{
  "n_layer": 24,
  "d_model": 448,
  "n_head": 7,
  "n_kv_head": 1,
  "head_dim": 64,
  "d_mlp": 1216,
  "vocab_size": 3909,
  "activation": "swiglu",
  "norm": "rmsnorm",
  "norm_place": "pre",
  "norm_eps": 1e-06,
  "positions": "rope",
  "rope_base": 10000.0,
  "rope_fraction": 1.0,
  "qk_norm": true,
  "attn_scale": 0.125,
  "bias": "none",
  "tie_embeddings": false,
  "parallel_block": false,
  "init": "orth",
  "init_std_qkv": 0.0161,
  "init_std_o": 0.00232,
  "init_std_up": 0.0161,
  "init_std_down": 0.00141,
  "optimizer": "soap_variant",
  "lr": 0.00751,
  "beta1": 0.95,
  "beta2": 0.99,
  "weight_decay": 0.0,
  "lr_head": 0.0054,
  "warmup_steps": 46,
  "schedule": "wsd",
  "decay_fraction": 0.899,
  "decay_shape": "pow",
  "final_lr_fraction": 0.0,
  "batch_tokens": 262144,
  "seq_len": 512,
  "doc_mask": true,
  "train_tokens": 757600000,
  "steps": 2891,
  "dataset": "wikipedia_en"
}
Each number is 500 + 40 x the weight over its row's rms, rounded and kept within 0 to 999. Layers, rows and columns count from 0. Numbers have three digits each. The size before them is the row's rms in percent of the matrix's.

# layer 5 MLP down (transposed), 1216x448, rms 0.182, rows 278-349, columns 128-191
100:438504517467517475404571452562473484525470502477464457546510518470535507531488491471530506538468544456514542495563546527553553460464505530501508485490573503410525509560407565471522475505521467
100:482545531519497481500479417634538476492524471499438464560491490515485474552509490511567493494495475484535553488430585483556526452492572443444473456518512461525497462481532497450477590500502532
099:528471477492490467519406520466513498480551515437533462608506534463504477478601432543498450492507470497482479481551489517528552462599453508479544488472554485523409480485449477526539533567504553
107:451421479525543472530525493512531561525461453494448449497451495448503477497508532500459461472481517564479531539501460478478536592534506588458567531508524428507564497539545468546594502516474487
098:532493521527509531521491523546511390530459556528497474492537488555472587540564466525482455476495571481488451479514518466504496522439517460488631495480508546550469533473518474444492550507490581
107:536504566515572485533535502517529491533519472408462493514491520500521458502410485459500541475565543553545505483500567531499462453420520506502502444410565470485462454557433571490527568547542534
102:488588542547503517562537578496438538524536525484510550486479513496521552570394501432409522527556498530549556486572495455528554550490484502546457467468430465521498518464486486554497531517513528
099:468463510425566560490524541578501487484467486536465553535524491499540554508428516496480466609516522486510445505483533566474525492506490549517543534461517505515479461420514545472478480500535503
105:490552503555440447489511476557538501524566487476496464530464501491481497578547445479501487483474440425556451507525468518599519465457573450485542587502486514545501497556505504473428549572488412
103:506521487489523506570468523494520480511508406514527443558559526467507450573548436441515535442545421520484464474544478521511520508443453467534442472481487476561504486456541435446524449488577581
101:463542494483531489507461555539497467490515566539505473516486456521564504452541512522470455532469545519485490507455529508469601544455526498464552494525490557561454498477538513552514572437528560
097:511439526469535515536492473567590529516526486456581491465504480510459521444516503477480527484535497525528520548476557512531486522516464395498522494555452540530566521450381478473512550536549488
099:459562554461535500485481475491488520509528494530482490456514537548475571447487481528488478521545440577521445503484531500452517453498512459378495543449557524485508534525499483444488489555496447
102:502513490533535516435515464435445443492487509501429486469441543489485472520508523522479529589603432528531498526516473462554480520572526458506426473539490473451523482514484482514533527510527426
104:442458472548502472558506514477455531421513491549536459540516565416470481556496551461434494560493507486507499499480464507533494626456515524522445522521550521483489473528509477576532526468497453
103:465536472452508479500474476441423507549457432506455475448578449592546502507550475551423543504478493466532513464458486519494505479459522563520556502493498574572534548471412556388497422489542513
100:497523468473512565466528414606550534514531525592542478508545542458520483537564542561545576466514444560513464482529493465463520523519476480516502524501484475567479549471514542531558500435506503
098:503477492480444476480561453521483485605539467535473554502458616493532520483547501492429443440514502452502512496503527504559543503478564527485520435508481516481457495475536436461473489468419488
098:457487515462466529470519550451502533489497471514469443475463532488497549515444476452528518514504517465492446511542506525464519469521441524478506565451454479523533493477518479557389486503505493
101:467564503488506500514555531554464407468437400508435469513532467482569492558516495506481541558472514525514505544435445506568456459474463472501420464418514496507570448498524538555445585495477514
100:531465494525467552519529461500516501472489528489488580506542498543461529530494472568525446501432618431507535471527552579522432512592495507456510467518489515542477523521464451526457587555586478
102:515485435538522448492432538460541601469491486475507499523563465568431497462434439566465480456500441557503461532562503569462560473558518503550444419476462466536514476538547549474482493545531528
099:464477506449442486496478541507554477453468469505413466491527514517497463489561496519528536440509531441439551489465520490501555493533552542503558536527461554478441497500530452569483505479485490
096:528478537533451545606435527514449456452498528426459509515555488511547565563514507545494554448528502478478482486566541496453532458449485429571474492588468507477477488443532544462510505526426486
100:503504447445518457504406560487528577512449435566458510534458543423519517502530497549459533546416503494550546559544531500508514472480454509482416492527615507489530505462534467456471509460544478
103:400532421442539501514541517436527469452492523496577465505441522539486506559461489466437455488491546449451549467457522539413500511470468544469536410516489560498527627559517565561492525438532528
102:526516444493537414471494480552509509491519490491465412518477541539493542567510437449469535464481426552496529434488469516530552487486524517534441491415543525504516462436492541469561443485544521
100:471483497501512464441489446484462470432507463574495487515514484567523505507438512559473600483536530506528560425495449454538473530542559512541467510456442569437456486457406504466568516503497556
101:476457535508525522495462512466477499495475491560554484470520511495439442606497497576487528460524478439529541484530472499461528498502530475496429500507467504545545541475467456494413531482461525
101:526492623487475442515424481435494535519494515561508529452532538532548541462491493498547460494484433457474528533477525493451559479515552477567485433533498525452486469499574467500573490480463561
101:489493528591527459469605513534446488470557503453472511485541490466477488542496529575549473511495535518460598543472495543456556509488445459451507447467527524502513502501501415564506472527574504
097:519488507502465485464525475471548510499474464476515458512468569496501483485464434482573459494460438467539500518505511490523486595592491550501468524532525551526561482492467519520548493451456490
101:548483478483524425454510477469484401457546498452516454470496526481516549492473539473545533489475509480543536558444459471537487437529526581516487400486444467549479462498531497472516546491475547
102:443499406549522448549450530523542591507531495515505536516477418544427428592533558474441498514475478492481471512542469538472547476506515527588538575441497509475484467509559448508461505523516455
094:470570549550511485579466533488542525482507483457506509485524486467506505492479460515531468466568421488455569484505534494480508523486454492486451450511431578510479443537587473515478531487542510
105:489500520554529476562501513482462500471480526492505503564452515505514483488540573547419481455460387528507563507535575480407479537552475470573512542520486433486562491494470524450495494508496480
101:491475461523481480504558471504512482494546382514453507504511491471431492475495514460528487486476491489493527504601486516500526450521462441471597554479496472506519532500522491504496408531471561
102:527568491504462470539564514535479532502445516484473592498506481500479540526473524520467518488582515453448534519549530520517498493445468437527424528476472495522542457519524487410522464505524496
101:459492426526546422515534561458480528508443515483421550450527547482454460479501474476438491478541493569459444509477462465519403508504527546552453525499515516525461491491532531525514473534560485
099:436488521550491485468499500511434379475457528417466465499488449498521475459472454462532470471575470468491536502482573461537489496510508509503474481493478535514529522442527499513513427563524414
099:523510510472465536523576503520487511512460530445448499449514488499461518482462523510464503548498515493441454549406434467497488468570476527532517554512441487513521503528541487537527523518547464
100:530602530540523350484445473459495423519493451437506485441460538464525471528469497506481499546446494530510483497536476471535527469491528505503511483487509558519474507455494476456473445545533473
100:519423530513480555524522431490508345495539544524532513479476440461566544437472505585476491484534470566441474470471498549536503475496428537507538494508465539515481564467490479523480526484527441
101:443428510568560492503501491520458546498513484488533479522544540538546480570453605562477460556488479519493519531490531487459468484444442516586504521566538510463508501495553574478515523495496460
102:544532526484560539506581470556483553481559489506502549400485369408468588501531501480478471479491497587493561524509542527498505476585478506483492483499484513481468545457543543464497486549483505
097:506400458458553554487439532495492483514472465438505577452477583558471480452493532457501567480491572521540437442505477415500516545492482480484542480551582504530498482532568472551500456524501463
100:473503519507513466437544547528472461486436427469557469551516438525512498511553551494541495495470532477391534450547512509468549467504505525547496524481496556505488446450514522525450560556499510
097:511482487538469473498523459455485474510548489514493473431507510505529492480425563546465519509494574443483539529462395537478504494445545517581505491541511445485473533533546483489477484428431489
081:489534492556484547442568494506548425463591453549545553522532537428503469596551551473478496484540469469563461499557534504507439524539531496448595526440527446495504480537471445504484529523511461
096:548472509540575600537492477423555450580555501523580418473523532504475465545528500492477467495401549465452439585518511521516447528524471514517468544528507525465483521498465534527517512474396520
097:605478509484463550436561538527484553489566480412531433518516503496492444541573534495502464492504475441494492506531534489527485531462491500486535457521540496541482523435540572486571512487400487
102:534491524494585502489478450477472467463423489531509468501464515486481513502462536459470534489538507452493512521467414503476530533571506439480466520522461551527546564465449509515462468503433466
104:458478486522542527487532481477471514494471525505510546546441492515442501539481511449504534587437563481504479512454499512534491504429616471479495518426528467456583491511490444469522466492511499
102:549591520513476476480473469474458516544479473462473548523511479498453511501520492551458508480530453514561534552552457544495446503572528485552456470459507471532528455461562506454516536499491522
096:499482467499479465558485487503510539548463519462454503443529541516552510502437496517511509508435463518517512503514497517521550495550498519501474531507495480540541478490489543499459538450495483
101:519529513579486496508444491473438528445527508497484508502489499523510496542512494501473496546466558482496572473513502495484501439481491506451459525491494467502468524485525436477463486495537521
098:483500568558470474411431519525562547468454468457504481514510539582521470532439471593468485446496550586466521532546598523490542504512502455487481563486425454544499489475468505490511551493438513
097:487483450468515446453480552483472466458487520507527512488516478522456535496502576434465545522555542458535518485501523531564534403520427532541534534485513518493513460528508538433510468553435428
097:561445492541505507517549506472525583520543442513409499564545503427481504518564510521535460514453565528470532476494470492485436464459583458505483513509399519468432495560448433522480492500581537
097:536516531459398508493476467486496493485478515536451484521491527487541506461496572513496451441484529526536471524537445539488532464484404575527519559521492572596504533529444486554471536525484465
101:464480485507401445470567502518487496524554490473520542487511512460500557495455488540506508505558492403521426494531482500454462567435439444507462425494502491460512508606544467495479505546545486
098:532479458485579541439435527469483515434521456505497515501468401533543530513453470431458499461544444541516507444532530430469442530481439484543530567474502511520521478518570476562517413538554517
100:465532445489532450495495500517517517483492441496520543530531507507534482447520485537573500471497482479496459521526465549487533508488471557528499553523449570540545526464506497503570545482432511
098:464515470393470499552507519533506471532533499493488508559534481618527507549521442463476470498426523519504502488417558532512559508455475538451522514485443486496482450535567448517499508492514513
106:462452466512546638502508455482565415501540543489494415509527462407517406430495532483427497501544548520502532532472525522514481451483497535473460534411480463484511512602515481469567545531491423
101:533450498550410520523460487477522535504504488491540485510563527402511474593480459501480546424473446483498503524548448461481445482490528561616506554519475469443494516434512562513491513517579511
093:542594483480521469473529515489510386518494497510517438556490548448538478534552508494493478466469554534481501522508507510547532518501468470490523525521483463494464473476525522531451506458451538
099:423502493534528538502526478529479489481500505546555524487494540528553547463512417552526477459488537473394518504489497540518453542466406478541466452512547550461603530457498484558497502496479420
098:554525508500482532549534465452495466476450488544475538418455428475470525509487471531509465461507483586507513456488484494519592546467476475496524511463485490518533485491503534434477449492498528
094:483488491457522514540441476560463443533475535504487522506486461490493451543485528484495486451515581484503521610466564455517527521553505493553456495596494462549455517493551451517478523490434500
104:404459475530569594494547505465477493511511499509592471529466459582484471485508469514483499525537501531445508510403564469481495413492534535546543482488480502530457505456542516508497514541522568
097:475499520487535502477502541550504499474481528534501550520523521430538484520492513493455438439448495500477475537604501534488437558451553541477437514469552482452495514500517448547434530550500501
# layer 5 MLP gate, 1216x448, rms 0.197, rows 279-349, columns 128-191
099:457561483432566520514469559529526535547625462521490500466503480536559499476533470521464492498472523471505502513529509451494466532494497482440506550573464493456536462516481395460495506573490570
103:520516474529460482483508557515466547542573519472462419526526479543540487529462557477501492493569456459567501416548490575511535493448505482482497559469551541475483492473506462571478544519505525
104:436521498426451509516568533553530523506492447479530527543493484484497515474497556491495556511482501498487440594456516455503572563531551513571443577471464497529476543556538458491512563548480494
099:548526565519488527418472455523458527492527497438497546534550498490501473564492476543457538480590467544496430477520529528515542464479466556544440517480503487468588510500449484540499461519456504
107:490494510554505489561470499468492512507404500435623481525509452478457521484545571499562448490392426420462531473516498538495579446525440473510503510508449537485507514489509504499540448493534495
098:507506511515478463495512486510513495473483504478495509484513506562543536503491538482482460550468500464526502454534461593457505538502506537534489457536414502579601563557574499528459430497499492
095:503477476467546465505552538492533489474515616571523502507515475439447559440517539500469487494492400416538516503518550546473515483485482522575498461460436538482508519512536448462531470474452542
099:491573487483529494487508506492512560527503409514472541485541506480467494502441613544594500545495453535578513483506466559423481494442490522494540608452475412534477536544550440551458493516498490
100:446476491486553521514480551491517504453465476514414461455519508438514496499497575521438522501543479515494479555534517458544519509498510514533450548524467504544559443421480482548473511508560507
102:478520503421532462543486444435502495508500490446496446567540459487466531406466542571557494540485486488538445501454572508539514507556480559477500527486527447485499513522516410437564529538489520
096:440538534466556449520496529469426520504497558514441441513526541465507510459504564495487472537517478557524530485544481511448545479440498483508562437481579451451486438441550487495559550575518482
097:459526503497474518493476490496518484514490489515475573537503547479469546403510592454514516487449469458507481468506521488489514509498457534517553513563455420546486452546597539475411483565527489
100:479574471653465518451549484464450495484550545493465484507463499509573560542458574514544503505434438513532466486485490505474443479494488500443492541467511525531574515506506531468572499595572445
100:484508484525537535545513492502476430587480479558486517472479493477463471530499459441523494447509409521485402494541553450576513473502479479519481500568524532555516583521538488515547399525540390
100:489489431494479535471498492481537481517476489442439503475475447514429449478444436426605498533538445552566524493505479421505533492557511453491467563516469460492422464503550489521508465463464480
100:509512493454554504497489531501498504469475489534560519490509482471503486424432516456483550592589488496470406481517498515455576461485516528504478453539476504503517522527464580504442472514503451
101:521508463532527431447511492513524516513484511485496541495576526501447544489514396463490499536503506537495521552560419520479473525530584493556471466511511481492506544501451446510544502577496520
102:504450441458447464433499472564493499466514500473514552486496487537549431460546488462522577471514558516543571548485468445458452486473578498487518493464421438510550502495442509427563513560491479
097:429512414487518496477502454460526515428491522460491463506535552537523509526447458476475507514525441461560431533424539470486429558594464436548483472522465504459508526476509545504439535601491553
096:484486478467516533483528518546526505428538456511496504527516503511469563475515434480529482495569469484470423523485529491501490510528535469529497537427532502533492507497437603589528515489532563
099:456564531560523488469537483460531517516469544511462520504493550419512459564546550474509518516522565516509488460459531460521510490530520521446541482570429480500511499525529386549511481500541505
099:489470536567499489524469508482511493513492477502543489506502490447493484539453498501478501474427560516464546484499532476473471557481463471507473479444502464520528515528464518525519452477470509
099:529505506489524519561499474507486405523533542478532516465483463552537511467515560492445521534547493454536501499508508532474531482430591522477543505561559465532537548513530502501497471522445566
097:432436530542507474515495486480521465552550497484434519503507459529489482522554499595519552477503519460494534497505473495523546554536545480488472527510523538467534495457464475474433476540468552
099:459498522561491517482523501510466487506552512486453492508544499466539479562499477461408535460472442514558542433524495455399513518462446539483518529539426525509530507518630466560550502519490462
104:434534496550487541490565483448487482552485465522557524516455487554490459564445421526524564493470472542506529503471536475498520516573473473465558520520451458453449485463499514438557464511541481
098:414476538503526559500445451541515487393514536466513567500446458520509510512515565546576455468556493529550473532449509473470499491548535428560480478464449483514501489478444465538521519506490561
094:502448522531522472563481540523503519476492565480482489459524470544544473482475471429490559578419548549515507501494529558493503507482492465473599484475513529503516441483424506527557461524576481
103:490466460531496512502501468487469535538527527482372474528513546554551558429439557492518583382505547525484476473516442489512540641517466515468507497486540508500527493511555502510490496533428511
104:492451433502476516467464510544482501494519513478569510517495485498535529477571449480491563542540560524449504524533515510479502482423483488517464473509448527516480485519521503532464479460489521
096:511487521465504462541535438468452486481501521403489558477481506485466438445494496563465511482549477469484466474443432486525493473467472485500477585539522467506471509565475540521514497564433465
099:520488554438515498502431510545488529472485467441474542508537476512452450513500521554525565535506437583512470490489440551515484508535398517536465465423514518512477520493494477375468459525518526
094:467493446478515526544514470466553512443545459515460481515515489467474511511534453496510495613507464457457503499578406557503496448464526516461561486534507482478514552429435600529533519507503464
096:487546419538506576520474502513498484560540465507515498520473567539515493453515509497496602491484535495515484525472561523500535510551496526532502554458541527523556493541434500461552468477470504
104:491589475538544487549497470544558465525521465557534504549451452432506449437550460518498420589443490470540404543475515494527516487507448473479476459580479443544522490566483516500464483532553522
108:433541473494510479540507444468556534501407497404518515525494487436532447498442540456475528454491483495439549518432475507477498487447570496639425519469543510574523477565476517488550529466502536
099:535462478492521404538576533495510524559553560513501513518488499506438476433533461565448530545562531447551589487496448500425497477532485408484500419502536456557518473542449503568520520502542495
103:525508528463516512435561511461517486481526482495544576467575517552499475518511511482503492490497464557484444510491454455511498509573563513519540553463510496502486496498476485501501511547486406
099:418421557541527531535523534603517625523502443477495562428450434524532517483493521541508507425445478479492536511496520510546533437479499506524501471547579507520504445481498545483443531492441565
105:478481478572454531504439516434443500527536454481565557501506519489523492446547477502500527457511523459503466524512511505465439527554492451518500539529474487508512512569468511505495545509474513
100:478531527464457485481514437512461481498467528504507526480430500541501495525479481453501571531497507498561437518503458545519448481561506460460568508492524486520573493579486398498508523520464528
099:495439537475516522483515524538489489489511534528549464530478415545535437532449466558462531405548510533518518533533477550504516488556544466498488552486501559514539528473557483484487492526459555
100:445436557410460449481536409520530534538576495485541437492491564528495516475524456479570494451559476487567503578578496497433521467451464485444470481538495474572461548572513542447405476490523515
101:409475516510488451546492450490484455453522471502508482504483493497479459488482556516496502545504522454467485560576513518528484511515510444491452510415456539388421500473516586433526542461569442
098:528532445446545468503585499443494517491451460543517482517486449450468499576476528520623470458520469487552492481530431526437524459475440514530465529567555482542527515483482513478490469488497558
101:507474536473516456553519553494543507492498501483521398496519465490453499538385502592524445573501444502506430487547500505522540579500490521475529537553499506527543508465536490446484476561526500
100:600494452470446492489484448550522488481566464473533527433491436513510517462527591555534461504466496484464567411506599483520579489502477581507506457441504432504435456499429439496510434506568426
100:533463527463501487551490531501506569505480515565476515539473479520527483510446462519542604575470531469537547432453473543445473531537491442504482493454498484493495530525464551492418492531483556
095:395475583533509560475523488522518510539589516507511454469501574594446529497478508536470547460515523532521513451482489561557514492498534560530497531546560516498535498471446519480502551545496489
096:589459424514452509505453457479551512488501491502454428532491439471494449510591534504503526458454544536570568495487535521568544521473488421535544494455476470438533477468437517541505528515516436
103:461391519510536504490467452474520471445475466461523532554509574508509538456523443511520541517515462494535493472542407549460449511430489492519455542464481477478504504510514537466527436525492520
104:539513441477479517578499500530458544515501453532505481560505473503464517495438525435521490562478496475481487542520454495471539505465483515494582490446513472512521483559545480458501491504512408
101:500489578476425437467555550529467539427525486507488539495483489574537515490485449494490511549519542482483554512443512550527478515457445447467478505440521549467514521486487500489478500423495521
102:492522516527501435522570493505494503502520484537575448516507489528512538414512542511485554525452509444538496489446540558460489399524534488474509538443465535540560586516494501503502470505537465
103:485436439560448532519538525439500548533472471467608566463552415479456508541497479516474434507550425557476446501527512606541503477561542462469500494485455544528516500463484492549451495517464470
100:450472477446531556457489520488593423479498497514458435505441564522519426429483543492505526524570445516506512493568466444495495582562488545463503413508440497425479524490499543547479512476524515
096:561569490481435511509542534480409485490459487469513494515434481535494513503515478461525491520503510504556491494470441500561469503443471396486468500493511440463523429586522508472533524540490491
091:565443435556433502535501437547509473491500546458459534493469466492445484553473524566510500442456520544563523500503500537521458485515498485545553524576481453515446476563458396495491507531530518
099:523524489537456531553520499489493522460472531431574476542418500517516455492535502501556513624531517580489518524521488461465522470497512545545435503521524497514498542463467515518506459519499530
103:443460604524557448556435459443550464482558491524527604469477580518543501473494567465452540459523486459509550491552499528464440521481526522517494512504403485516526534440450443517421503484487609
099:508510583535370498533494429422490556531521504435514504433509450501446558478507590458429466503549448457461492510520495537480529456528523494460487466470539500490507552500481489449519566573492487
099:545523617555486555514510468472444521464529462561482480430464545508511441541507454467529474498442507542517446564488491496472426540500447444554527421494503460553470510487459523566532486499420459
094:528525505531507502554445493463512552543509530484517437511486486487449484493417484516505489578490452463545438416558524483521527575528494540517523490539536472456517552508520475496455427521452425
103:484426466518428467487468487430539429455527464514582440527516468510456529515557557548511506541480522524484518467478430542468486539522441571543500469523496507468507391538525499456519496470508546
102:533574462517463461481512457548486532463530568536468458490506422477466471430481482448535522488554506506560473550523486555442527433453548460473501501507471499460533524566539591474498521427469439
102:550447557466500531419493521511465491529437542539522470479473502472509548542510475509480571532542542466532498493522559549497455544551472499520537393502503486603424501501561445464485467517537539
096:512455472522489561419492540529479453537544531475509478465516502461518500473477509498531507487527495559438475515541504548541494477517459473524447512460548537520581556475510485562548526541523454
096:530534477458518560426460542503508559502426496479487546510444530548531481409491518528448514530473414452522503420540571480515489492453486567578498484456563539549506455450496524458509493530445487
093:563539464439472463477443481508461477458425587516473508509468490520531558550454465490527492491561503467581482441445515447472498498558490497539484506489458499565532508522536487551535521468453419
105:508517505446531567365447579452484566438585527546456546412499457472451501503480424553536434503475482529506429567573494461457549490534487422517561492513482518476477486535528484522444463520540477
097:477520542543543516496470437493506530414506540592475518514503531525519550535425497486568491417519543596534506515559478466551522485517486463472475480530500515466562490547475520499500562418510608
# layer 5 MLP up, 1216x448, rms 0.197, rows 279-349, columns 128-191
097:537496457484458473544408507481505471537515479473595501578475419480444510502568450559478486529449428486495607568499519450486521463464570484487528473505464496447502484474513476483505488599512512
104:490456555540508469481444435492488551575443518436476486613526585462534564548485457516552498503459458427497466498521515507445563525492494564414502449545581550560433508455508520511487541477594525
105:436440518462441457570540567505473498579479480553514508488482492484494475515507513463512557527518534534441514447408447484443451521465530548536469548496427465513487560527566491516520525542531512
098:479433498539469540478555552514520487498507520458436520552539482515513475590525467481495467538588486546542428428479503425478420565550459428486432495464516536501481510420451551434531548495492512
106:547508497440523524447445498559479427478560511493429487581547449562491391487460484437536497505580464554509469544484513462501541432420471522486544471447395558497428425461482519481506512502410508
104:491439453488478481516433512491521555519515467451515390528518533529460513533493482558449483520485491497495537488506474554485437539598562520542567473454520440537566501468565512527470457483543498
098:467482532506509530516412453460477511472485432481535605480499470492491550491501544506486501446442475500564540540507561541479477478483543515500556561526472489503436556505592555449535479521476442
102:487504508568543551436449515490479473474522483466552490507480520478506546549560469504477526495458481460461478505509452537559472522491483505493435510512532622464522462458501534528500514415469559
099:412535499469466485469481551495483496495487497515429487533507512445461485517474572432493538446572515492436467534494460506513511537489461581534507629494500480476523493460538464483442508493576487
099:477449472518559441525534453473546457556426466493558529533593539524487491501491452458558485533523466486560560524512445500451540483484477485480531525497520427463515540539436450489484487447530486
097:468488470489471500481525470490529520480487533477465578513510464454490435557529450497444503519511489508457436528491498542542456518541484533516486453414495472489458525563486450455506440564531502
102:454477451548512508502462570567556547526506424509501401477547496592491460474530455464521481538603549514476474510486467488472505543443517523560525537501487466490539522522465503519567569448497558
105:521553465563480450489506486554475513465549459383475465448476447481502582430474556479472555541441513535472438495489466488496499505533520493474532519572520518480501482478550508449515438450570471
100:448456544515483507427423549450498517512564498511434445489489521478514551541510484517505434486490519519536454540524495477541513524491470468549431514421510469515516422526470459517540471502383493
101:459484550451533496503468512521532465475493517523486477514504501515458514504568471538426516505522473477484580537413477524451534462442526502509500473486520544431587562495484517428554494561538434
100:505502489505534583537530499438531548529520513607634507508556495524531535452554474497527577590595514497503428448457565494488477519459522497452451451520452505483534538505489506517520473490509495
098:506557493463540529511474469525474561485486520523417466486569440504500525538477480435495419500563489481495493521418552440438462537581478504454465498496502399544567527514518473445499516508443500
103:501505561488605532473527473507522511478406468512513585441496480514474447504516545438571470504503472532600620547431502434523462457539536440449425423497446525518496489476572517468494465473545477
096:471537457534537456477476490536466486521444537506489445500508571488531524508510451536475519570484563426492407565454504519533447488549466485536436453483542501512474502486518519556456571565501565
097:521539485552489482486518490457507449525512430471434502559508469520520472561530616533446526496503573537482550501541503531555547450543416519516416520500494516466482464465546492447424463462477484
100:441447424467517496535486502458562532499549494520544461512462467510522503495540519452538508507458567445524492466539450540486504542599495501520492436473513433502471446533561546497520545504471471
101:544488523442563514499431506526430490505490447447492588454481498466466511449472518502443445496490514523458502457458469456500598488474510531481444468579517522526473528471584464508534546595577420
099:524494521501498593510472489520463514530594524511545507540528502514492509492550519510461470484506515489447490437548468556536468471430481475500546526515509464581510467492519484525469407525476604
101:485477440414522502454457504526485473500479565509533523506564479391587494474448502516428534459496519496494492451526525537507499502484470531544535473559482515460496531426513473531510468519452499
099:509544505490472479477485478492520528491563525507460492529549489466514515532476555504529510559444532493576490500559481455500521444517523467451442502533537554519461480510492452476540479455467500
104:420474440527535486494453448427526447511539438535535483547462431586513491554517456481467518479512444511467511558543465442470567493539446494468512511550468539452443457476594504460555482499552513
103:496482490508487486514568554476438512489580490459468525490461409534505471473524532466471477478454537527516495538500521575503475574442478499482477510501464546509472556454520494492415513480507504
095:496539462477460530488496495467466487454514426505538473556499531362419504514599484561510491499535524489487521494493395447441600541498555489458447495559459452496493477453532484508508555459499474
106:445498451521558468442418580516498465498425564477481587509495454519526505499515484471470538491492469481552502519492457490464426440543528479462520549547428506578516479518487499390499518507496456
106:487497451491506443480482492558492487528446514519450519520559467392408466519459512527436541452491527493532506551603521403481457500540531493431512458462557482531477514474532431575484478516519495
097:555556546546470501433506577497483556499489421545465477494461448473488519557472522522578423586492514482485504561507502502522498488509539494464536488477414430499468533517483486486564548484569499
102:494491504478442479422477516509503428513548510441493553448465534482490498424518598502514489559560495564510463515457567429479524520498563536464527514511501522585547520493490512463503499499463475
093:455538467483423522472500494456492433506540524477493525540522480481470522463483550449483544592505473410510492473513463487495570504421534513489526565513489509504459474405553625494515493448520453
097:510449555461490480517461533447428505484561507489506556510481506555441523451518535478491463484520431471441507550413481517497502489489488451549469505491490466489525582489532450496561473523542458
103:537477518490498507584456520515509567505501519442494499470515466473527564461500489514522517532482481497422499424474457509603425506492521474564469493436539553481454496499385483529531584507510504
102:518440543531543462498514508531491523576490475551508460498536560509547514468450549554537515530520554496551479525568414511513546552455535525389499513454448505552470530489530511501504552503513497
098:530499502462519582488507541565515458496419477464533495553510481541546548493432575425491481578472526511520548475492532515531485497499489476545487492489490496473474467534502468463533439575463518
099:457524528489513493562502523442549512501476444497477472479493548478491477512570450455492403498550477534525497451468461473569514464484567515519510571505478516522485486534503499500519452574524536
101:486552511537471560547487466465412412523457535462543577526433449480504551491540483506521511476519522480512504484544446488517549556490488487518564472499483555425485438495487519513532509462383433
099:529464519488548501526488486574481529463504538462464476557508493472558542513501471489467527501449453473534473437524460494539536462490468520531495519459486495463506488469496495493519501544530468
099:451448552496495461521503511476548586483488508575454470481439507586441550522493568471467543484471536513572449509584466491553405439508470520493548556521502588516539480491455488452547530484472525
102:463504472471469528443460558519527463503506480486532496453501489523543499452485483502523515428554503486448498495411550511511540469529475414534499479480529560408457530431508508409464558461529543
100:528536518525545536489505535547478451555437444502507490493480494507571525545534527544521473428431517506481618468530466468495434561490534467573528417524572494495498544515496488512522482466552574
100:528488500497483561463430458502545457496478466536476614481523419617506553457582495534455535453518485449454521535449472459488505420451457561552479488454549400516511536522541522511511543512452565
096:501465469533399522490503530526518476471499511469526486494390545581517525563509517523451520466402484578467554453437531517491494511542522468492507458523469445487544486473522438450441447489503407
099:584506471508489566472452483560484499473511510538484533559497541531499509450549467452512505419469567406468476533474440482501467506495470471481533457464495525528439486496522523589463503462568563
096:424464521508487484510510528494489471494447497468502557535476515524446599494485376495487533452553466525557528519516384469515457432460456518473439504531503532505504535456544563421536514553498487
112:498553402478460480493570487474497517458589549462498523496528507485482519437505554483524461428524460475489521507514484485553494535472604579486516505513514507541460430529513496500525514498464535
093:434499552518501544461451488499512491554591560517449423432489520515487501482540514574498509467557541587462544479475452558486487471546528563548544495499593522519548487553426560429527554514478432
096:443447505450519482466468501542521537536546522487573505484569480546567546457508454509461483499519617513515428480490480444551493570518435534490475485512557494533487476503511494464490460575448502
103:469471596528398516537471479450498543507542483482499457446535491485447458531486503497523473509464472533505491525458597468510535461576477547496533440464528467513561427490438482516534526516482448
107:534495471479489518563458468483534590508492413560517520503517484558477501502489487506558535540473431562492508524509511513530494551379453498571491558513538474499496514570573427522507522488527561
095:441428517493477456437506504538511438499489489433509468509519539455557478464471532416464444497493496444497479495538536491497559476558524482547475438565506468553502524426498457462514487495511462
094:495444507472511481487502521548537460422443547427513531508393506568577545510521571488495456467483467463495619471512520470587461485517497486474501526579497526581454453462476479542470516520544507
101:554436422536462556540492579526495500430428474477529507462581521480543481516550483470502465492497463462447400468479567491467483485522475507459501472439513529503469499434484452533420445514461529
098:538483444482455456479467514528474493512442563483584411485471545496565458501435430510441526417493521477489510477540559576567463477526530473530487425470432435441553470509549430499530530510526469
094:549512440472488464552426473487481461440536495492531561450485511469441514470533505398479468463607504500503503489480477548532510514450505422506517443491499451516487466583503455438490489507556504
093:551515414531480474472530604474517518428529563474438473462430479524458427510484513538483498462497471463487611422452491554478438515456495472410473481514506485492427477581475444491499482540497518
099:489466452537539528541501523528463587508458618516585498559432435487546494493483526473480485557523458545461476572528478490397511493564552525529505526483504531454548567573482467460523491476495495
102:510487476492492481559518493464465481498496506436455512555491490553481463551567436443530469472523520493418543535509453445479523490490498539466528528512509451431481450574461443501510476410503484
097:505425467483572511505479541540499489470457462610502407537521458490481508522477443477469535405517563491515510454490454462518491454488453483522517527542497498513468486462442542555526435488514569
106:498482495641493538444423481423492545460524550484481488442488519536494441481500445508524484552533518510519527547502520498531448468539523464527476533462496516532486485460500516544505506466451464
096:452536486594422483517476501514433466462502486473491564437480481549496480472512459482502505403470490516403562579491530530505500482430480448458453521455514464444479479472436509485547456524538494
107:492528504449516542472497524506558453543448528509526578529468523477479422494491522480433499448448471478463525540527550479527505535532477425531496496511551481550527418509438512425468501521509457
102:442483489429517533552496535468484578463485537511479445500481537531569479568467553579506430427466463478565520526435541516475473572513463530440527483525491500458472546502502465475519436507569513
095:452570537571471504450498490461486423500491466474547523473490516498480462497473437485518470541557507540440546519514576499511478456482506440477514490424447499516504459500477496542447460533587543
097:475464451578504509474537483542499482520561503398532528547555502436503425529449453475502502474491500538497491584533483547563510516427470465554500498498479520505555504530552500531544599517488436
096:478483408472551426527479486536532520431530537582448487509492508532509487436426491576531520488531497537529521432481464516513517517440515546423467510458519541541509450448560545566496459479481545
092:518455486508508443487452497486469517445486566485454502524422507491463449523520501481535489532521519484546560499470468446474463519509491539548498551470508489503527478457470442583538411516466466
102:496550471501522547464539515451512527542496540462467430468453456500413474509465445420548463565546470441507542539508525517590596465566532469570484552483478474513562485508519465445545502561509476
095:468557537487489466545538515517474452528423488472527518579486537524469481489445384533447493439519488505516491512485521533458545496530477504502474472498579538533465566468511486446541525453576507